config = dict(
    num_hidden_layers=20,
    hidden_size=384,
    num_attention_heads=3,
    num_key_value_heads=3,
    head_dim=128,
    intermediate_size=1152,
    vocab_size=11113,
    hidden_act='tanh_gelu',
    norm='layernorm',
    norm_place='pre',
    norm_eps=1e-05,
    positions='rope',
    rope_theta=10000.0,
    rope_fraction=0.75,
    qk_norm=False,
    attn_scale=0.0884,
    bias='none',
    tie_word_embeddings=False,
    parallel_block=True,
    init='uniform',
    init_std_qkv=0.0556,
    init_std_o=0.0556,
    init_std_up=0.0556,
    init_std_down=0.0,
    optimizer='muon_variant',
    learning_rate=0.0189,
    lr_mult_qkv=0.5,
    beta1=0.95,
    lr_head=0.00916,
    max_grad_norm=1.0,
    warmup_steps=200,
    schedule='wsd',
    decay_fraction=0.806,
    decay_shape='linear',
    final_lr_fraction=0.05,
    batch_tokens=131072,
    max_seq_len=1024,
    doc_mask=True,
    train_tokens=569400000,
    max_steps=4345,
    dataset='wikipedia_en',
)
Each number is 128 + 32 x the weight over its row's rms, rounded and kept within 0 to 255. Layers, rows and columns count from 0. Numbers have three digits each. The size before them is the row's rms in percent of the matrix's.

# o: layer 4 attention output (transposed), 384x384, rms 0.202, rows 98-127, columns 288-319
# v: layer 4 attention value, 384x384, rms 0.115, rows 99-127, columns 288-319
# q: layer 4 attention query, 384x384, rms 0.0908, rows 128-182, columns 288-319
# k: layer 4 attention key, 384x384, rms 0.0926, rows 128-181, columns 288-319
o98 109:136083131174141179112131137029086152165126136081084083140169127153161116166121124146196143111128
v99 104:104147159178139124090137161131139073062105127074179196194154126105201149112102141116177113124147
o99 104:165107101120154079127084121108085114175108140098137154142096116163140110145114183113136102163140
v100 109:062154164143091131159121142107109123126130117156135131138143096118076107008112118069122144122101
o100 109:102120132139131133102132076074107123146097109132128137100118049160156126122159148097158118223119
v101 110:163166080162129131056197046111110125112119075112120118164138074081112107161169145128167049145109
o101 109:110119085139093129127106164111087110068121184129087112163103089164122154126094170176082112136115
v102 109:150149098136148141195085175149134093084161188126209128107138181095136163149137155145140178094147
o102 108:094144095103155132109117125086137138181146089099176151130146166145169171069065129108156141096140
v103 102:144162168117150074096117124137078123082123139151137113187077134102146115064075105119161115128083
o103 102:155156083116128112194111166124128118084112097152139079112096059167133165116143088135047118092119
v104 105:135130134163144124145090141081113174138142169202098068104182127130143139155097147144154185150093
o104 105:117136078120148155126127142153169066133076123087117098123147101109172094132086126138098123145106
v105 101:124104105117150080162129096143084133174122135079174138051124102177073083133103056060127122117094
o105 099:146157104138130100173132152134096176123129101120065115169099131161058123080170196117149167174119
v106 105:110091108130082158155125108113107159050091129131157063092097169078123118133143165132100126061113
o106 104:133108135103074132074108155200178165139030193170154174133101085144163133112131148131167140135171
v107 101:163160150085149145146161089140150137115154105075145129134150182152125131105122149134166115145135
o107 106:130107115111077160141117144159090176139105073143114121123128122189149150103096162090154146121100
v108 107:142147122071129169093133156098156088206102078112119061122128048123179160101153160115117130129122
o108 108:121138067135115154118126126132109117091132119105133114158125148166158049176083123102100127155123
v109 108:206153137172173110087113107122152110137105123134070110111140143107062165148153195115089177161146
o109 106:128071101179139114140156118143162200093146065178138101123135166101131110203084118142163115089120
v110 102:115133132078073167183105162064113136126120148136123103097105119199118120124145087108183074135141
o110 107:120179119135127158129084108118138117167124190077074146172126079095099067163145130167147154139032
v111 104:134055135150115117166163145125118159118140122085102106115129127162107148162121102115109104170118
o111 109:078075133057117110166141150166164155101152146179110150102162141191125112155112077166147137089133
v112 105:111158162117124126141155128170117153110111175109149165108155102129098189142172140146154077130155
o112 106:164127146153054078164088122111135127114071088127168139163142072123142097092144172154107053157181
v113 103:166125130131094122142092114121169092146111118166163110112095081144139138105172111120115170110123
o113 103:116183099134142067157084067109175139129171147160189132131096135118129131146107095112109065120154
v114 104:120145105128144169118120145121167184111117118081139127109152122159096172044093170103127090120165
o114 102:083089112151094104145159157179125172169068157165114167140096133126161102140176088101066121095078
v115 107:096145126164099116180126137092148188084098102105066116097110139145083103091132186144155079139162
o115 106:069092162134152141089092133135152163151100119141104152142123168163118112181152106155135064126111
v116 108:133109149078147128156164082103119087119105116099132142133142105123117071111205153119147126142140
o116 111:071161114101112151135114144173098119155093076149127137207131097098142084166125111100148152135107
v117 108:203139061126153149150153102085138118111166169151100059094150142118187187120132156125100168109114
o117 111:116144079183103142131113078158120111103141131118108089084123141034134103151072070096164102092100
v118 103:109143132115107129094153074124064112141113154089148141180188169116139139092141179079154106116157
o118 107:142095180130114183116103067153103165096097113068120120126108159085075129129135108144156096186084
v119 106:132179129125073148176136125155086093141138148090082107133168138136137144164217140124135141141120
o119 104:132200171116092133158155153100147105137073106086185133130114117111115096090185142062132149144148
v120 107:083171107188080140167164123153072130143171166138113155114131167171093073155163122126152188155135
o120 108:133172153114155068102114165126111143149179097110136094152120127137100097140074183170122174140127
v121 103:165136164192173119131168198104113118188156104106102168124144164120126147083081168089143059159109
o121 102:143123140109146112126162175068130202083141197152059129143163138094103080102127131073112126112093
v122 100:122176115125088118178091103084104143097130138153162172150105144145148082076156063132161195072066
o122 102:127112156076129092136125147145177096147112155092082150101098090100115148164145141140104067153114
v123 099:132073080115152111096127081117112179093088135137103064167146141128145161151121089126077070124158
o123 101:103128141200067139144109107090199142137142138177075144084181193120095125164138094145103162132088
v124 102:169125134090178142151120166089176094089099122071164092148093126136127099071185147164163113132116
o124 103:131124111192113139135174100132094201095094104096174143104189113095156106097115076129165162132091
v125 107:166096120098099139152188148098090103095088134183090149109157147078047157095134128115099142129089
o125 108:090131159080176131146077092118156127082085103093117128091137169131043138106127202151095088153160
v126 102:084103121052141156104135144078127178153118096174132125124072125160106131093147139139098098077081
o126 103:138116150110156073119084114066093144132139117115127088115174102169115081184139122100125097147130
v127 103:145074138095143166134146170136137161128136157187122121095154122136098142108097129146112129104100
o127 106:153056173076130100162186091137131084120173225122096092114070132119176090127114179140086098128151
q128 094:109120138151177130079124123114087108130106111168104126096129112134125124080147166139072128168128
k128 093:149109145114104187106173081115109150138122129147143119168122101135191132106097081091155114114184
q129 083:104139121130164092132150158173108073120130095150131203063138161122129101113102122111137114102101
k129 087:027092074172080177129067117107109116135122138134147098124131180081090177103133106154093089138139
q130 089:119106074105072121138114134127165166116128128077144169129124183118125142074115079145078117118161
k130 093:119142137134144157112085130127108136052110093115110064140068100157162113151164155095104141119080
q131 092:156121121117155146158160098175126137090161168179127089169106096193171166189123123088117155106091
k131 101:143128116112120217134149130112157096131141147128116131151168160168145080079141133158155106127108
q132 086:154159128113168143095133122150132137133149172062127130162156133154153152140161111116090183129097
k132 089:139129076105136126125135150126160117122133131171127096151129117042168116135073154141152121135172
q133 100:138130101127152152091112124068091117172103106081101096080187151197066104127156135115062106127127
k133 098:156127153140135167157145142104145136070116056107089165135114066145121149135127112111149142123115
q134 087:080138160110110136136179164123155150134127162126175135119117121144145130090118111139079112136132
k134 093:097072126128083166085126051154138151126156121136156098102093115134113130128120139123108073159120
q135 098:115127164094114091151112085097185076075122159094118111105142147086151126148125132135061158088125
k135 086:123151149102068072118159115123096146144161110136133147129180117153107102131173171140100128175116
q136 088:159131066092156141121112122130159159145143148128108097111078198169139170112125121132146153141123
k136 093:133114092127100077135204108078150140152136123136117143172170109142107053192109119128202155181180
q137 095:098159174115102146128167111122137164130113249112096126137065110102134140115128178114123109143214
k137 094:120137165125134147138087083071204140114141161161093150165092143113136135123133061166108115208158
q138 101:139148059155081071066098141137105095086149067140109146118091124100141134124146200100157096085121
k138 104:087065134106142107075128159151097100117137112096089197093112155113125123125126109092105116081114
q139 092:083063077096113178116143161081129143077074197129111126176120131131097130137158107157120139148105
k139 094:094148107191190138144100129073126150178128125126132130193125149128150119094091151163106079096100
q140 083:083102139152149117150168151145095090120086101160117083148143127088128158170128096155117197061067
k140 088:122068101147170151143127044105162124116141075134097129096097156125131180079112142154113184075097
q141 083:132181142116131098182193163142171081103117145104170142108135117121178115140083131124126097144155
k141 091:117164124167132144141078155170092148177120102175119090112150120141118193138122055128044133152095
q142 089:140140107139125142094078099139160045105129120123168152131068120163175118099145158125123127118068
k142 093:131173128126142135140184114147069115066188147119126106088145132139136117174129158122120179150104
q143 095:121116122140151152082153196121129135184075143069103156117110121112112109107139122149140118109117
k143 095:139128186112076070135150151083136136136151129165107151153179097135129163173092123195116099176151
q144 098:075049109136129149094108100148203159156154185088141120125145124126106163177105143169148123145056
k144 099:165161115128157102171124134133178150086094109138083135090085095122088125122137110130196099142166
q145 101:218104109150166104075147101109088156096097112055186084215044110130168122119124088153154115125069
k145 098:109143148107066088136138156105112130132153161142153177096166139139143161175092077110178108190184
q146 098:112072176143083061132116106143177112146094136132125113120101161116096125133154131130117162068072
k146 101:056097062112097106122147131116137067098102071068128108139081160109112134123111122141072115104108
q147 098:104093161169082143125151093173148121099133096154126120117115135141179114217081122094089089134115
k147 103:101133108170120132178089122132142129159088139129179109135111167150064153114162121128223112063117
q148 096:182098092144118106103129147154110139158103124084104146097096128129152127108144114108126151126162
k148 094:159077207139135113195121082176138182139129099129161156140164102106095164094103131187161085142117
q149 094:096130120121167142114114132067133128192100061128168079151150153120128085175159150129095148154145
k149 095:062100124104132186118126130183131044076135097113083146123103139122069167146073117124118156126136
q150 089:156108067142139103139139205179142086100124122189139121132117160106154162118100104114109136088151
k150 097:140106115161094082101123128172119163141145155099106124120131148120143122162158124094135079126064
q151 091:083122138134088171165102127147109093078095153080185148144197223185098120158176157125128154133112
k151 099:113140107121144110148157109156090090165071184161144120083144140060128087174131162114079166154136
q152 092:091162076128145098152127160145096104079126101137148081131147150161092175136100084157172105179133
k152 100:098080135095153131067109164105174108161156095105162172161165124118095109074110133159146137149070
q153 103:161225102168139156092077152165148087142071180122118117118114143129129136092169045059142120127114
k153 101:121114164150126108152141189110147085069123150135129137078167081162103141122129103080148181115139
q154 087:048137116103112152231134141164145088090131079109159191162132122196129078123151114108125164182128
k154 095:106133095130185137134150138138130123130110125103102139143119192122089110155115128130076091161141
q155 104:131138095110095172106079141118078108133156201076116154112137153097079139065086139163127155082079
k155 105:111098113114140142112157129100144165238112114127130096138181139171118110129108178088111131121080
q156 101:184177124097106121126127189157133073135165112213145124128104126062049160152108130119146080147157
k156 104:152126176137149177159166103231132145142149132127132125144135133161187149149070117100131163161124
q157 096:168146170162122172103123122078132077092167112096164108112106181072152076160138087104133139157180
k157 103:154126159197128039123089078086123187127150124106137129175154079180121158153116136127133142118066
q158 091:135154109133129128123199142172120099124097183144122117142100111118138134067099069085070080094125
k158 098:175135127124153171141110073178142102091091077133110120153190149213108095105109133115089144086089
q159 096:156089136102103128111097121122056145157167144104075150165110149152147110134094161121143147142099
k159 101:172152158137102129137116108169168119088150168069125161098082089122113141072119150133094111148170
q160 090:104104128131181094159101135140079162123134176135095136123146074133117160117149076186129108194102
k160 102:113125144124130130104118110140160165150131103130138152144107138155111120176140168128103127187098
q161 101:143120140165097112152175127105185055138086158147123127133187149143186201132147119125157135136122
k161 101:129128161114128117159102107185124183094118170175113159102124122084148101096185174161167127094120
q162 102:141066141147156110152114175133086178121170120125162167138146129084124131071137088083134130167082
k162 102:130115102115143115093167157142134176084189147159155101136146150091122135163107157142151115146131
q163 095:145146165117095156139123175126151146085200171051163135166092179141155129192111090148141098125187
k163 097:133134095111159152132157096107118134148046130160077134154103129091105111125109156161198186191123
q164 094:055143148151162127107160070121170102154056165154141169140124155153124194166085131147093120100089
k164 101:150113122127128114119174143148157077164146105091136084109151131144154152169083078117126087215102
q165 104:144124107102184125091113154139125181163094098063184083146108064141074115134145133162081191063117
k165 105:189171142128205155095099121149099125174106104145142087171189179172103169131098043095170133156156
q166 092:158175169093115148151114089160151143128167118078159134088137158178168080152137173139114113101145
k166 102:114079138106084187106127148174081157069137154154150128131149092089142168129117118133122118151151
q167 104:171133103150082163113130157095114073158174146165158135128136133202199101065156144088141187133069
k167 103:126180084159193188205133131108123152152206099079143130119093145094096103093135160043151135126161
q168 096:089097154162180252162128135160122114145158136169079116101053190109159152101094133103162137108167
k168 096:155089146148112118128117116069064170122095113129107145192136108141189121187201147109115126087128
q169 099:086129129153164130186144134154115073152191156115110166080175135184133096165139199129068148105141
k169 103:147133175167095110171148124118160103113117089143141103154169122137069125067162127177185059188141
q170 098:198139072118059055108154141136152070165100151127162141154120106192105084085167159078189105137111
k170 103:100140147139131159141102132134136151173163140064081084202111117179123165152121103083093142161156
q171 097:118161079067119077130052108121106081134208152158054095148093143130107172162093085137164114169132
k171 101:116133172108114115115134133116125101125116142124206165135095052154118115152121154123182158081083
q172 105:132096124138119135108136139149169122153133119142104120144145158116066108205152146108094137102078
k172 099:156144153138120172155100163094139089154121124125155141118095100160132133167083111136167142146087
q173 101:133081119145132163096157108129101127129131134193124126131063105145056161145074121118114137108149
k173 101:158157123099083064150164131167125134109170081112110108157148144146163137163122170179171108160108
q174 097:118110144110171098115156138071129046136165152080105090068139121050177152166109083162129134148137
k174 101:124128117142091110127192138099088135129086128127143184161141097123147078114143112137177142126172
q175 101:095099111081109115154138138167111137129113098128172135089174069143095158119146148138160128133127
k175 103:201136108078134183203161120166085099157062129130124166117107171085103098197100179090141146111077
q176 099:126114128096123127128110078120133183147131175070158178108160123091084116097140109131090150091146
k176 099:141153171101183107109153098142114131114101165100120117084092089122121122104174109195123083152104
q177 099:096078112162120153125085091117061109142117138055159123176157062173119120153143117072073115100096
k177 094:100150162162158108126134147115154142131155088099099139176133169093157047116119166137115119110110
q178 103:133082163164144118061159173136174107106135182138133169122082147163158126112109137086086132093135
k178 109:097136134108171113130128175178121214177121132181136130117152109094158133119107107100031143111128
q179 104:052105119188146123148114068134240159103124071125139108119121062114096124176138138088120130115154
k179 104:059055156119125148069131154079096106084170121137146177169139132148120118123146142142151114165140
q180 099:088136121110120128058148165120148086100047136129158153097126090129130147131179143080151158140093
k180 101:174153101113114124194149058200061145124139119132104124121183142092148152066106114146141187123134
q181 103:146124195158133112160144201129138124176096155131131079172171142147144139129093128095182135122193
k181 099:132064112069071134132170072140122130075177092120128128200170125116141048112141128128183133102121
q182 100:198194135150142112112178143094148173150090125117118169111114146093174143151165142203167147173131